Each number is 50 + 10 x the weight over the matrix's rms, rounded and kept within 0 to 99. Layers, rows and columns count from 0.

# layer 11 MLP down (transposed), 384x96, rms 0.136, rows 65-101, columns 0-95
51 52 55 45 50 33 40 33 46 51 62 48 65 46 52 55 46 53 33 38 58 47 55 44 59 50 52 48 68 51 44 34 39 49 48 56 62 51 61 57 66 55 52 61 72 58 47 46 61 60 63 47 59 42 55 59 45 34 59 60 40 58 52 46 60 56 75 38 48 39 48 48 62 43 52 41 47 54 46 55 69 39 48 45 41 39 53 59 52 57 31 21 38 58 55 36
55 53 55 61 54 32 47 25 60 44 43 46 47 53 57 39 61 62 46 58 55 46 58 47 63 54 65 40 42 48 44 62 60 57 32 48 51 36 58 56 56 55 66 51 74 37 53 56 47 56 39 48 46 49 45 52 64 39 59 32 54 54 77 44 53 62 47 42 37 55 44 66 49 40 51 59 65 49 46 54 38 49 25 43 32 56 37 48 50 39 67 55 33 49 36 46
53 61 66 44 50 39 59 58 60 48 32 36 54 61 45 39 51 48 56 48 68 60 41 43 48 46 43 38 35 40 45 51 49 48 50 48 44 42 50 43 67 57 46 51 62 60 57 43 60 59 57 60 60 48 63 43 54 49 47 48 51 40 37 45 41 38 42 26 49 52 74 62 54 57 54 47 62 46 46 60 61 54 58 51 47 41 41 42 57 55 54 54 40 47 58 37
38 67 68 54 41 50 50 55 52 48 60 45 40 51 37 45 41 49 46 32 56 48 43 43 46 33 61 47 35 53 51 41 51 69 44 54 47 52 51 53 55 37 78 57 51 59 57 62 64 39 57 78 59 54 37 64 36 43 57 47 58 50 34 43 59 55 35 62 32 45 51 29 50 42 40 43 62 47 48 43 53 67 61 74 36 67 58 32 56 55 33 64 56 48 52 47
61 85 63 52 39 45 56 26 33 50 50 28 56 53 42 58 61 51 68 49 47 47 58 46 55 43 42 41 42 26 47 52 36 27 53 51 56 52 18 47 45 43 60 55 49 54 46 44 63 44 67 54 64 40 46 60 23 47 46 58 46 68 49 52 61 51 64 45 36 58 65 41 52 47 48 54 55 50 42 53 61 41 60 38 53 43 55 57 53 63 46 66 52 52 47 58
40 38 45 48 54 32 44 58 42 50 44 41 43 35 48 40 57 43 66 50 61 49 47 55 48 57 50 54 45 48 48 58 45 67 55 40 46 53 63 65 42 53 41 27 39 51 55 42 47 56 69 59 68 29 53 64 41 52 43 46 65 39 51 41 58 37 50 43 44 39 34 37 42 66 63 62 62 75 60 49 62 37 66 52 72 41 63 38 60 42 39 55 36 43 47 35
58 35 58 57 63 44 64 40 53 46 47 62 42 58 37 44 56 57 52 49 53 48 59 62 58 53 54 56 44 58 43 48 41 54 50 33 48 42 49 51 47 37 55 61 85 48 59 51 34 43 36 37 51 35 52 55 54 44 39 57 40 66 57 39 66 55 41 48 56 48 56 51 57 47 32 49 39 48 46 60 45 51 58 52 50 65 34 65 47 68 29 64 31 67 56 55
31 64 37 57 59 54 38 53 45 36 56 38 50 47 58 60 37 60 37 54 49 64 51 54 59 38 37 41 67 45 42 48 45 45 40 59 52 34 58 45 58 46 51 44 68 43 46 53 55 52 48 51 43 45 58 52 41 63 66 42 54 69 78 35 53 57 56 62 70 60 32 51 37 50 42 34 50 28 34 38 69 56 36 62 30 64 30 67 70 47 42 60 56 51 56 47
43 51 52 40 63 67 48 47 36 69 53 50 47 45 58 46 54 42 45 37 65 43 42 48 65 49 54 46 60 48 50 54 46 43 43 61 52 56 46 53 57 36 47 43 65 50 42 64 46 46 59 40 39 60 55 53 49 41 56 70 42 62 41 61 35 62 43 48 53 49 65 47 55 65 40 61 38 45 44 67 46 53 47 51 57 46 47 36 50 51 60 27 46 26 56 47
33 38 38 62 53 46 32 51 40 42 40 32 21 39 38 58 42 84 52 61 75 57 48 55 55 49 55 61 31 69 40 49 56 57 54 56 62 45 64 32 42 67 46 46 71 27 53 52 54 56 47 51 53 48 43 58 47 62 40 41 54 43 51 37 65 61 56 48 46 40 50 49 29 41 50 57 29 35 62 61 65 40 49 60 54 47 58 76 50 29 49 50 50 46 72 48
43 38 47 46 58 53 50 54 52 48 42 52 52 52 74 45 46 33 43 44 45 50 73 54 57 38 50 56 47 58 51 59 44 47 52 46 44 49 54 57 55 50 58 69 71 39 57 41 49 69 55 36 37 54 47 47 63 53 53 44 64 34 35 47 53 41 52 69 39 57 36 26 37 71 50 65 56 38 29 56 58 56 51 58 45 56 55 62 49 52 42 52 54 34 49 57
30 57 43 57 39 46 45 36 61 36 61 48 67 60 60 45 70 55 50 40 53 54 64 69 65 61 42 57 47 59 29 57 43 39 44 35 45 50 36 49 54 59 50 56 58 49 54 55 42 53 40 50 49 59 46 46 35 37 62 41 61 60 57 60 50 57 50 49 33 54 55 39 41 44 44 57 59 60 38 38 47 51 51 51 52 53 45 55 43 44 37 62 43 57 61 42
43 25 39 53 27 51 60 49 60 41 45 48 39 50 47 49 62 48 50 57 66 48 45 69 36 64 62 47 50 47 71 53 67 38 49 45 56 53 50 57 47 63 48 53 48 60 64 41 29 52 40 54 63 49 45 62 38 46 37 57 45 56 52 27 48 54 40 54 32 43 52 67 35 45 55 36 45 68 75 36 45 54 46 63 45 51 40 57 45 48 44 40 60 44 63 59
50 45 49 46 61 38 59 53 42 60 57 53 40 31 40 34 71 56 56 52 42 50 57 71 62 49 53 52 51 40 52 68 57 51 49 55 53 56 69 52 50 58 53 46 74 48 47 54 57 42 50 33 52 55 43 49 47 48 50 39 45 37 56 52 42 48 47 47 52 50 45 58 51 54 38 63 46 55 37 47 39 50 55 41 53 65 46 43 50 27 49 28 70 52 49 28
58 46 39 51 61 61 75 52 55 62 56 42 40 61 65 50 37 47 59 47 72 48 44 48 32 35 62 38 52 57 61 45 47 35 49 57 48 59 57 59 50 62 42 49 37 63 49 32 60 41 55 43 46 68 49 49 22 50 44 57 34 51 64 29 49 48 35 62 54 48 45 61 68 58 51 29 41 50 53 66 36 48 44 53 35 60 44 59 66 46 40 35 74 57 46 20
35 41 40 57 59 49 29 42 55 48 50 76 68 37 57 58 50 41 53 55 46 77 43 48 58 66 59 64 48 44 50 45 45 41 56 65 48 57 35 59 47 43 41 49 62 55 61 29 57 55 43 54 53 66 48 56 58 57 48 33 57 47 59 56 62 49 38 36 61 58 47 41 50 54 47 56 33 48 45 35 74 39 34 44 49 49 37 40 46 65 47 45 45 46 28 53
47 39 42 46 43 42 53 44 44 37 49 49 42 49 43 49 56 57 62 61 34 60 50 49 36 46 46 48 49 59 35 49 62 53 57 48 60 49 58 56 49 61 49 37 52 42 67 66 54 55 44 25 50 54 55 65 42 50 51 60 46 44 56 45 36 61 50 53 60 53 30 56 63 54 48 37 35 59 48 59 45 57 52 48 59 61 50 46 58 68 52 41 42 38 53 36
37 40 52 46 43 52 55 32 39 55 53 65 49 48 35 39 54 69 49 61 45 54 50 39 45 44 54 40 64 40 56 48 51 50 49 49 60 43 52 59 44 51 64 43 70 54 40 44 53 64 55 48 54 48 49 61 66 48 47 60 50 39 44 39 52 41 49 49 57 33 57 36 63 36 44 66 60 46 45 48 50 45 40 52 55 62 63 49 34 50 53 44 43 72 55 54
35 49 49 41 60 38 50 61 56 52 64 43 47 60 41 44 56 40 56 42 61 52 68 62 48 76 38 57 42 44 51 52 44 54 46 63 53 51 58 50 60 45 43 48 42 64 36 51 48 38 30 67 58 55 36 53 43 51 51 49 43 54 45 47 51 53 59 43 55 62 67 62 58 54 45 51 45 34 32 48 48 46 69 48 35 47 47 58 45 60 32 54 47 44 50 30
48 45 68 60 33 43 59 41 56 66 68 41 47 40 41 50 64 44 36 51 44 47 52 46 67 44 39 50 48 55 49 63 40 52 40 65 60 46 50 43 55 39 39 54 38 45 74 54 45 36 58 42 53 53 37 60 28 59 47 51 61 45 64 62 40 44 70 50 54 59 59 56 42 57 47 42 48 58 46 47 51 43 54 63 51 35 61 52 59 26 51 55 72 37 40 51
53 68 67 67 40 45 52 48 39 44 58 39 40 51 20 39 47 26 51 49 34 38 36 41 43 47 29 55 58 69 44 50 40 73 48 70 61 57 56 46 39 45 47 45 48 39 53 47 60 64 43 53 65 48 57 26 43 60 74 64 46 27 44 49 54 46 64 72 45 57 35 55 56 48 39 49 36 50 57 55 44 49 58 46 62 39 52 46 32 61 65 53 48 48 81 51
60 61 48 50 51 44 81 57 51 44 44 57 43 46 56 51 38 60 47 63 54 56 60 46 42 43 52 59 46 54 52 53 41 46 52 39 45 49 58 62 55 45 51 39 40 47 56 38 43 47 55 28 52 54 39 53 45 57 48 52 50 61 36 41 49 42 53 56 42 48 26 61 59 44 52 55 49 61 68 43 33 45 38 60 51 51 48 56 41 51 62 31 52 35 60 46
46 32 50 46 42 54 51 52 48 54 59 62 33 44 61 55 52 38 43 59 41 54 65 48 41 55 34 59 56 56 50 46 57 39 44 60 53 63 58 35 46 32 66 46 50 51 64 42 60 50 62 50 44 64 36 36 55 58 38 42 61 46 53 58 47 38 47 57 59 74 42 71 45 55 41 47 53 56 44 50 51 52 27 52 34 54 53 37 63 61 61 51 47 46 39 56
42 54 49 44 74 59 47 56 38 39 61 50 63 54 82 48 29 36 45 76 64 42 63 34 41 38 39 34 34 45 56 32 67 46 64 44 55 59 56 60 44 49 36 44 75 50 40 42 50 67 58 57 41 51 62 42 59 57 32 50 43 63 55 61 65 53 63 35 61 54 51 62 09 67 58 65 48 30 56 42 64 51 64 47 41 46 29 41 31 49 41 53 58 49 52 47
58 66 65 45 41 37 52 42 66 48 46 39 56 65 40 40 57 42 42 43 64 64 44 56 44 38 50 52 46 62 40 36 54 62 52 37 50 54 52 54 48 74 57 43 59 66 48 49 49 64 47 46 60 34 52 42 46 55 40 50 41 32 51 56 35 51 58 56 48 49 46 60 48 43 45 53 73 41 53 43 52 65 47 53 59 57 45 45 50 34 52 30 46 44 55 40
62 28 39 54 33 64 35 38 45 37 41 43 53 69 64 51 65 67 60 62 45 49 64 64 47 45 44 40 54 46 48 47 39 45 45 58 64 55 58 41 62 65 56 52 53 33 39 34 57 50 53 57 44 48 47 41 50 56 52 55 49 46 59 46 49 50 46 47 42 33 58 52 56 45 39 49 45 41 38 35 52 44 56 49 57 51 67 43 73 58 68 50 44 69 46 50
49 44 61 47 50 66 46 35 36 35 47 55 45 43 41 65 51 64 61 55 58 46 40 52 31 45 51 52 59 43 50 39 49 38 64 55 44 49 43 55 41 58 68 38 54 41 40 51 56 60 59 53 54 49 53 53 58 47 43 58 53 39 65 53 43 47 57 49 56 38 48 58 50 56 29 47 48 59 43 62 36 46 48 45 55 59 47 67 40 53 36 42 58 63 40 54
57 57 51 60 53 46 41 65 41 70 64 48 61 52 47 61 54 44 51 48 38 62 67 26 49 45 43 56 52 53 34 43 44 50 57 51 51 51 40 26 60 47 55 51 64 58 50 41 39 55 68 52 41 59 51 34 60 44 44 42 65 36 58 50 46 40 60 38 40 47 46 51 40 43 38 56 67 47 46 58 37 61 62 40 53 63 51 34 56 66 54 57 47 54 34 45
51 53 65 51 54 46 36 38 44 31 44 57 53 53 51 46 47 59 59 54 31 52 44 67 48 48 44 49 41 62 60 47 58 46 47 54 59 55 52 47 54 46 48 54 59 63 49 39 66 53 45 57 50 50 50 49 63 72 42 33 43 48 57 27 60 44 54 52 37 47 51 57 45 39 47 53 46 42 43 56 52 40 50 50 52 51 46 54 62 53 46 42 60 45 53 62
42 50 33 28 66 48 59 53 54 70 36 58 44 66 49 64 51 47 68 56 62 61 54 46 57 59 55 41 37 55 46 46 38 44 57 28 48 28 37 55 32 42 29 49 55 54 43 61 54 49 62 66 41 56 57 57 51 53 33 53 61 56 38 44 31 49 38 56 49 37 53 46 58 55 70 59 28 40 56 54 41 43 44 56 41 51 43 48 65 61 58 61 69 38 49 59
52 71 32 38 37 45 55 53 50 56 49 52 52 41 45 43 50 59 69 39 43 54 50 40 47 50 54 59 46 54 59 47 34 32 51 45 44 43 46 60 41 53 71 35 57 42 48 60 50 40 45 20 43 47 54 27 68 49 42 59 38 46 55 52 65 58 33 48 58 45 45 55 65 77 51 70 50 42 56 57 45 60 44 48 45 61 42 50 67 68 58 38 48 58 57 48
36 46 47 31 42 39 33 46 53 34 28 45 57 49 51 42 58 56 47 54 55 64 47 54 51 55 55 34 31 42 48 65 57 45 46 43 43 59 39 63 68 44 57 40 55 63 60 63 39 59 57 48 45 60 32 60 53 59 52 51 47 39 42 69 39 34 48 53 58 55 43 48 64 44 63 50 67 54 41 35 50 46 55 52 47 54 66 56 49 36 56 45 48 51 70 42
52 37 59 55 42 42 40 44 62 58 47 33 56 30 29 34 73 57 27 52 57 45 45 54 60 40 66 52 44 57 55 67 50 43 50 32 50 52 45 48 60 51 56 54 44 51 39 51 49 65 56 45 55 57 52 60 23 61 51 52 47 44 63 57 36 64 33 61 52 60 65 68 60 67 59 51 56 61 45 57 16 54 53 70 54 52 54 30 24 49 37 35 56 61 53 40
44 58 37 38 31 46 48 43 60 63 61 49 49 36 59 43 71 46 55 46 56 62 57 44 43 35 40 62 40 52 50 32 44 38 42 48 49 59 40 54 45 57 36 60 39 80 50 43 55 42 50 63 52 42 76 57 55 42 47 57 26 52 65 51 49 63 49 54 61 42 50 64 61 49 42 55 34 36 54 50 60 45 48 35 53 47 41 64 89 67 38 47 44 45 48 56
53 58 43 32 54 55 53 62 62 62 56 68 39 58 57 51 42 50 58 43 56 49 46 28 45 44 43 47 61 69 59 39 50 54 55 56 49 38 59 50 46 48 50 63 54 46 55 47 36 63 55 51 51 46 52 32 56 60 50 48 62 45 56 42 61 43 44 57 48 69 46 53 49 41 44 34 46 41 46 46 46 50 41 46 33 53 41 49 43 59 49 45 73 40 48 61
48 44 46 40 51 43 55 55 50 66 63 47 77 54 47 57 54 54 69 45 45 54 63 43 46 52 43 42 41 47 42 60 50 52 42 55 49 49 56 38 50 51 62 37 41 33 48 59 60 63 58 64 65 48 42 41 52 39 43 56 74 48 35 41 53 52 45 51 51 29 30 69 54 55 48 62 48 37 29 46 33 49 55 57 43 44 61 51 30 43 58 56 78 49 46 67
54 44 51 42 49 56 42 58 45 33 40 53 32 44 54 37 48 64 50 50 56 52 31 59 46 60 42 40 55 64 66 45 47 54 45 59 40 66 60 62 52 49 44 41 54 52 54 50 37 41 53 37 58 47 47 60 36 49 53 45 50 48 45 47 48 46 68 28 39 58 39 57 58 41 51 53 47 54 64 42 48 52 63 53 47 58 55 54 42 50 71 44 49 39 57 66
# layer 11 MLP up, 384x96, rms 0.147, rows 66-101, columns 0-95
48 80 33 50 54 39 42 47 44 68 45 37 53 45 41 57 38 42 58 47 35 39 50 48 34 58 54 53 26 44 88 54 68 44 50 53 36 47 47 57 47 44 54 44 50 46 38 69 54 47 56 44 50 67 55 46 40 56 48 43 41 58 42 51 33 48 64 44 57 46 53 40 52 59 44 39 50 33 57 67 46 58 62 51 72 53 54 64 65 62 54 57 50 42 36 40
30 63 49 44 65 46 48 37 58 52 58 38 66 63 31 63 58 64 35 40 44 44 51 52 54 54 37 60 48 40 45 51 50 58 43 54 52 34 54 36 56 57 47 60 46 54 51 49 62 48 43 71 47 47 68 69 43 50 42 47 34 38 51 33 54 46 43 50 46 57 51 40 25 55 42 53 64 59 40 44 41 52 63 49 33 49 65 57 67 58 49 62 54 59 53 57
66 34 58 53 50 37 53 29 56 51 36 33 37 56 48 53 46 40 61 33 51 63 58 51 53 29 58 66 47 48 64 68 47 61 58 50 35 47 30 52 64 39 53 71 46 56 43 66 47 56 49 57 32 29 33 25 39 41 59 49 42 56 59 43 58 60 70 38 39 42 65 55 48 50 79 32 55 46 65 49 52 48 46 49 48 49 57 47 37 49 64 52 56 49 55 83
74 47 39 52 50 47 45 51 51 67 47 60 31 63 52 74 29 42 29 56 51 55 58 31 39 57 46 50 46 51 50 28 57 55 63 58 40 43 38 31 36 47 59 49 31 52 37 70 49 49 48 69 53 51 56 45 48 40 47 44 44 55 40 57 43 50 45 53 45 50 51 51 49 64 54 41 38 50 50 54 39 55 40 32 67 50 32 64 47 67 60 41 64 41 48 52
50 51 48 48 60 48 46 51 59 62 45 54 29 47 59 60 45 42 41 43 56 38 47 47 55 39 60 53 62 55 44 49 64 39 61 46 37 40 52 43 40 23 53 53 39 31 50 50 69 58 52 52 26 61 51 68 49 47 68 55 46 44 39 62 41 54 56 52 41 68 50 48 41 56 51 37 34 46 63 37 67 60 57 42 56 66 55 29 42 70 75 50 57 46 35 52
51 60 63 63 35 48 50 45 60 53 58 31 48 24 63 56 43 50 49 52 51 49 39 39 29 57 52 64 43 37 50 53 53 58 36 35 43 35 60 52 55 66 54 47 54 44 27 60 61 43 43 69 51 72 57 61 34 46 62 47 43 32 35 49 47 52 45 66 51 57 66 49 37 68 63 68 60 46 52 39 58 53 42 38 65 38 38 57 42 49 54 45 43 43 56 42
48 60 58 35 56 45 42 47 57 51 62 78 51 64 49 53 35 45 35 46 34 60 55 43 52 44 42 77 48 39 53 56 53 50 45 51 44 54 28 45 61 37 41 26 37 68 39 63 55 50 35 51 47 47 59 73 59 51 35 54 55 51 49 66 42 48 63 42 65 33 52 30 50 63 52 27 48 54 49 34 67 66 46 47 38 49 59 51 44 60 51 51 53 50 58 50
60 77 62 57 78 45 65 54 48 59 57 55 25 40 38 61 60 40 41 52 32 50 62 40 56 42 52 46 62 53 58 54 51 49 43 45 59 48 52 60 50 49 40 52 45 48 30 48 48 46 31 50 43 44 51 33 51 48 73 65 58 57 45 43 56 43 53 49 36 47 42 52 52 52 38 25 49 48 53 39 51 64 63 50 57 41 52 53 69 60 62 41 54 48 32 49
49 52 50 33 78 46 42 53 55 59 58 72 47 51 71 60 46 43 31 48 53 44 51 39 49 44 51 60 61 55 52 47 55 53 61 50 51 44 46 48 51 40 45 43 26 68 67 54 50 49 40 42 40 21 59 54 56 67 45 49 69 49 54 35 29 62 35 41 53 58 45 28 34 59 52 53 64 47 52 44 58 41 69 39 52 43 22 42 48 44 74 63 64 47 31 50
59 61 36 53 52 55 63 51 54 47 60 48 42 46 64 57 50 61 38 34 59 50 38 58 57 49 45 40 50 48 71 42 68 76 54 44 50 42 50 43 50 86 47 52 50 48 43 60 30 51 53 37 39 71 58 49 46 28 47 37 38 57 32 40 38 40 65 60 60 33 49 40 44 62 51 47 53 49 71 51 65 48 55 47 40 41 45 55 72 59 50 48 50 45 47 47
80 44 59 53 69 48 45 41 46 46 45 45 35 30 51 69 32 38 50 51 51 42 44 40 45 37 48 62 39 58 42 50 45 48 54 58 52 35 47 45 59 43 33 54 44 48 52 54 61 72 64 49 43 40 47 53 42 53 30 53 54 36 50 54 65 52 52 47 65 42 51 64 49 46 57 39 59 66 50 68 62 49 52 41 58 35 55 63 59 50 53 58 53 39 47 47
51 58 35 71 47 60 61 50 50 52 40 50 42 59 53 48 52 42 54 35 51 53 55 42 66 48 55 58 45 46 47 41 70 48 58 55 40 46 24 41 48 61 48 55 48 58 61 76 47 43 49 31 37 39 75 55 36 47 69 56 38 50 38 33 40 55 50 37 60 52 57 44 45 54 49 60 64 40 56 25 55 52 46 56 48 55 44 55 41 39 73 43 53 59 59 25
41 54 49 40 57 60 34 38 48 45 52 55 48 65 49 51 37 50 59 30 52 45 40 36 59 43 54 49 54 45 41 42 48 49 47 41 52 41 42 51 42 36 53 47 43 53 54 50 52 46 62 48 32 56 66 51 56 63 45 50 53 51 42 49 54 48 67 44 65 46 57 57 47 45 68 57 58 42 59 61 48 52 45 70 74 31 62 54 65 50 43 58 62 39 51 39
34 75 32 37 70 45 44 27 48 39 53 53 47 49 44 64 28 53 36 47 53 41 36 59 54 38 44 45 64 55 58 48 48 58 47 38 52 37 59 43 50 55 36 43 42 60 48 43 48 45 63 68 33 56 54 49 66 67 41 51 44 61 50 50 49 54 42 73 57 50 44 44 39 50 48 54 58 61 50 64 45 50 65 67 53 35 51 53 57 43 57 34 67 46 38 34
57 43 37 55 57 55 49 36 43 73 42 33 24 47 39 50 44 59 43 54 53 60 59 46 36 65 55 48 47 53 52 61 55 59 63 62 43 29 42 47 59 40 35 54 53 60 47 62 47 31 29 50 44 65 67 32 69 46 59 59 41 49 52 50 57 41 37 46 71 62 58 55 55 61 39 50 57 57 46 45 69 62 34 38 46 35 47 55 48 63 61 56 57 28 41 37
43 66 60 54 49 53 49 37 58 62 52 48 47 70 57 58 59 50 41 44 56 43 35 57 43 54 55 45 63 39 47 53 36 34 37 43 52 55 54 51 40 65 35 54 42 63 47 32 48 49 61 61 53 36 52 45 48 61 62 48 48 59 44 60 53 50 77 48 71 43 58 42 32 46 56 57 63 42 51 48 55 47 53 56 53 49 60 38 64 40 44 48 51 57 36 65
58 51 55 61 62 35 42 50 58 50 54 60 53 29 33 53 43 62 48 47 48 45 44 45 44 53 49 57 47 40 55 47 44 38 52 41 37 68 61 48 56 49 48 40 55 70 51 53 43 37 52 46 45 53 56 45 49 46 63 44 35 57 42 28 44 44 55 47 62 56 53 44 47 74 52 37 55 36 44 39 71 55 64 38 47 52 53 47 48 56 53 59 56 46 39 56
41 48 60 47 55 57 59 47 63 41 52 30 46 47 51 61 59 41 48 48 44 55 57 43 60 44 64 63 56 51 48 48 42 42 53 47 26 55 45 40 51 70 37 56 45 33 37 31 45 40 48 43 53 48 52 42 49 60 59 65 34 60 50 42 62 45 69 48 40 45 55 48 64 33 59 26 57 44 53 42 52 48 68 62 52 40 52 51 55 47 66 55 51 49 45 52
58 57 66 59 48 44 70 43 39 41 43 42 44 42 59 63 47 47 54 54 49 60 41 21 61 55 64 57 66 37 60 41 51 37 38 48 52 45 33 50 49 45 39 53 51 75 41 49 35 32 46 51 47 61 55 37 48 52 47 51 34 48 23 51 55 56 49 36 56 60 52 53 54 58 63 43 60 45 52 55 54 62 42 37 68 47 67 53 41 46 57 48 55 47 68 53
65 37 50 40 53 64 65 48 59 45 62 50 41 39 43 63 49 48 51 46 32 56 34 46 61 44 44 56 56 32 56 44 54 54 50 24 38 49 57 35 59 56 52 53 54 44 46 56 65 46 54 40 29 35 54 54 44 43 21 52 68 36 53 54 36 58 73 53 50 67 51 15 49 46 52 72 45 42 31 50 52 57 54 46 52 50 50 62 64 52 48 47 59 52 57 46
47 66 33 49 43 54 46 36 64 45 35 43 66 55 52 46 55 42 47 63 51 56 59 42 43 62 56 52 53 31 43 77 54 69 40 56 57 56 53 40 41 54 49 52 43 52 48 58 54 57 49 60 50 36 59 56 53 24 51 60 35 50 61 39 34 60 47 42 48 39 54 58 51 63 52 43 38 52 61 47 44 48 59 48 43 49 37 38 47 48 53 61 56 55 46 58
60 61 49 31 40 71 54 46 44 43 52 29 63 40 61 65 57 30 57 75 39 61 45 59 48 38 53 40 43 32 37 53 58 39 50 53 46 53 40 48 40 74 47 48 36 54 60 55 42 56 54 47 51 47 56 52 49 61 50 42 45 40 62 36 47 52 47 51 55 59 61 51 60 62 61 49 36 57 61 44 46 41 61 31 44 55 46 53 41 63 61 45 64 50 48 64
67 46 47 47 53 46 47 50 65 53 58 50 54 54 59 56 38 80 45 57 53 60 46 29 60 20 55 69 34 34 58 58 52 27 52 58 43 32 47 40 53 43 58 59 16 54 67 47 40 45 50 38 42 43 73 28 55 61 37 64 65 41 40 52 42 45 44 53 55 48 63 33 56 49 41 41 37 63 70 55 50 49 51 39 63 42 55 51 65 56 59 56 52 51 64 64
67 50 43 61 59 58 61 29 43 46 48 36 38 37 60 51 52 31 53 52 55 79 43 52 55 59 52 65 57 42 61 52 64 46 53 30 34 43 32 42 35 34 51 69 50 51 47 49 49 48 49 57 43 51 71 55 65 39 59 45 42 62 53 57 37 50 46 44 61 45 43 53 62 46 44 48 67 42 47 58 69 40 52 33 52 52 58 62 53 46 72 45 49 54 44 69
51 47 51 50 44 69 51 44 59 70 34 46 34 49 47 48 63 53 68 68 34 53 47 50 27 53 36 62 36 34 57 38 60 44 52 54 49 47 53 39 36 35 51 60 55 52 43 45 53 27 15 55 47 54 60 47 58 49 52 51 67 57 38 40 41 55 49 48 62 52 61 56 56 48 55 39 54 45 55 43 34 66 46 55 52 42 29 71 51 66 55 51 52 32 50 54
45 67 58 50 55 55 55 54 42 43 55 47 51 55 47 49 33 48 49 29 59 40 44 39 52 52 55 56 56 31 55 45 60 44 58 44 37 28 48 41 59 50 54 49 48 50 51 48 52 42 51 71 49 32 45 40 47 63 39 87 55 43 55 53 47 55 68 50 62 52 51 61 49 58 45 37 54 43 44 46 39 51 47 38 48 47 42 52 45 57 66 25 63 54 46 74
41 54 41 44 55 43 63 43 79 62 70 57 53 58 51 42 46 50 50 54 56 48 44 41 50 36 46 37 44 51 53 52 43 62 46 52 49 31 63 41 34 63 36 65 53 65 21 55 39 45 54 49 46 55 54 61 40 58 48 51 42 76 55 47 56 50 66 57 58 46 44 32 42 49 55 68 48 56 48 30 33 49 49 47 38 36 39 49 53 63 48 54 61 47 48 35
66 58 63 61 54 39 59 36 61 47 42 41 53 63 44 50 49 59 66 69 47 45 47 54 57 42 59 66 47 38 43 64 35 50 30 46 47 56 51 43 61 42 45 62 56 54 54 49 47 31 48 49 35 44 42 59 46 39 58 58 40 65 50 44 62 48 68 49 55 43 54 45 64 50 50 51 38 54 34 46 42 51 59 52 44 26 43 50 40 52 59 45 55 51 29 59
66 58 48 43 54 49 41 42 65 45 50 53 45 47 53 47 53 29 45 44 57 36 50 43 39 34 53 49 49 51 21 58 71 68 51 42 38 50 40 50 48 48 39 49 49 57 36 49 45 44 50 71 40 73 59 45 58 38 35 51 54 51 50 36 66 56 50 60 73 50 58 51 66 56 52 36 66 51 60 61 49 53 42 33 47 44 54 34 36 53 58 73 53 47 36 57
42 39 48 58 55 61 49 54 54 56 36 34 30 55 42 42 25 60 42 50 50 46 36 38 53 46 51 52 38 44 57 46 41 63 35 44 45 46 34 48 49 61 55 71 44 61 45 31 39 39 59 75 51 52 54 57 53 43 48 61 59 33 57 43 50 38 34 78 81 50 55 46 51 47 61 60 62 52 52 46 57 51 44 44 70 42 36 40 47 49 61 68 51 46 53 51
45 43 47 49 53 76 52 42 57 54 51 45 62 36 51 37 43 55 42 61 30 50 51 54 55 53 41 55 70 39 51 40 53 73 44 56 47 44 73 49 39 63 37 41 51 56 40 53 52 47 27 60 35 49 49 35 51 53 54 49 53 55 54 36 57 50 48 53 37 60 64 30 48 73 41 62 41 49 56 62 56 54 59 51 46 47 45 58 53 53 56 60 48 40 32 56
44 45 69 49 56 83 51 32 52 64 46 44 38 54 63 59 39 64 43 40 43 52 36 50 47 25 65 53 56 58 61 55 32 56 24 55 48 35 57 68 54 31 40 46 41 66 55 37 39 32 44 40 45 60 58 48 69 72 57 62 47 53 56 32 55 60 56 45 40 46 66 54 48 49 66 51 50 38 56 49 49 57 35 54 54 39 50 50 38 47 52 47 52 57 56 61
44 70 54 47 67 51 46 41 56 42 52 36 26 47 21 70 40 30 47 38 54 54 37 37 57 47 49 40 64 56 47 43 60 46 52 43 42 47 29 46 51 44 51 47 44 56 60 41 49 61 30 65 53 26 69 45 66 29 47 55 47 42 40 44 39 56 58 49 47 53 56 54 52 29 48 53 61 34 66 46 64 49 47 65 70 50 52 62 41 46 66 45 67 50 33 52
48 56 18 57 50 73 65 52 64 47 48 47 56 32 49 55 44 46 52 53 55 43 52 61 51 57 43 51 39 36 51 51 49 50 23 46 62 46 51 38 46 49 44 43 39 68 49 53 63 49 54 51 33 50 73 47 44 61 46 48 57 35 62 43 51 42 43 56 51 46 55 42 37 46 57 53 42 46 47 57 43 56 61 53 49 52 59 49 37 42 63 48 49 51 48 68
63 54 45 32 42 72 67 37 48 59 36 59 39 46 52 76 31 51 48 58 43 40 40 49 38 60 44 49 39 42 51 31 51 62 55 60 54 41 43 49 50 58 57 49 52 63 25 55 60 45 59 55 49 52 48 47 47 53 52 42 52 45 52 31 32 55 52 54 47 40 50 52 53 62 65 48 42 46 59 57 37 40 56 68 67 46 58 56 51 56 58 47 67 40 40 36
34 61 44 58 44 31 47 57 65 48 46 44 45 50 64 50 63 38 33 54 42 38 47 49 50 68 43 59 66 36 66 58 63 48 56 40 52 43 42 57 41 52 40 54 46 68 32 54 57 49 31 51 61 46 53 62 51 49 69 68 48 49 40 54 53 56 61 57 63 47 51 48 50 49 56 55 52 57 48 39 35 57 49 57 65 45 48 47 68 52 58 39 54 47 51 38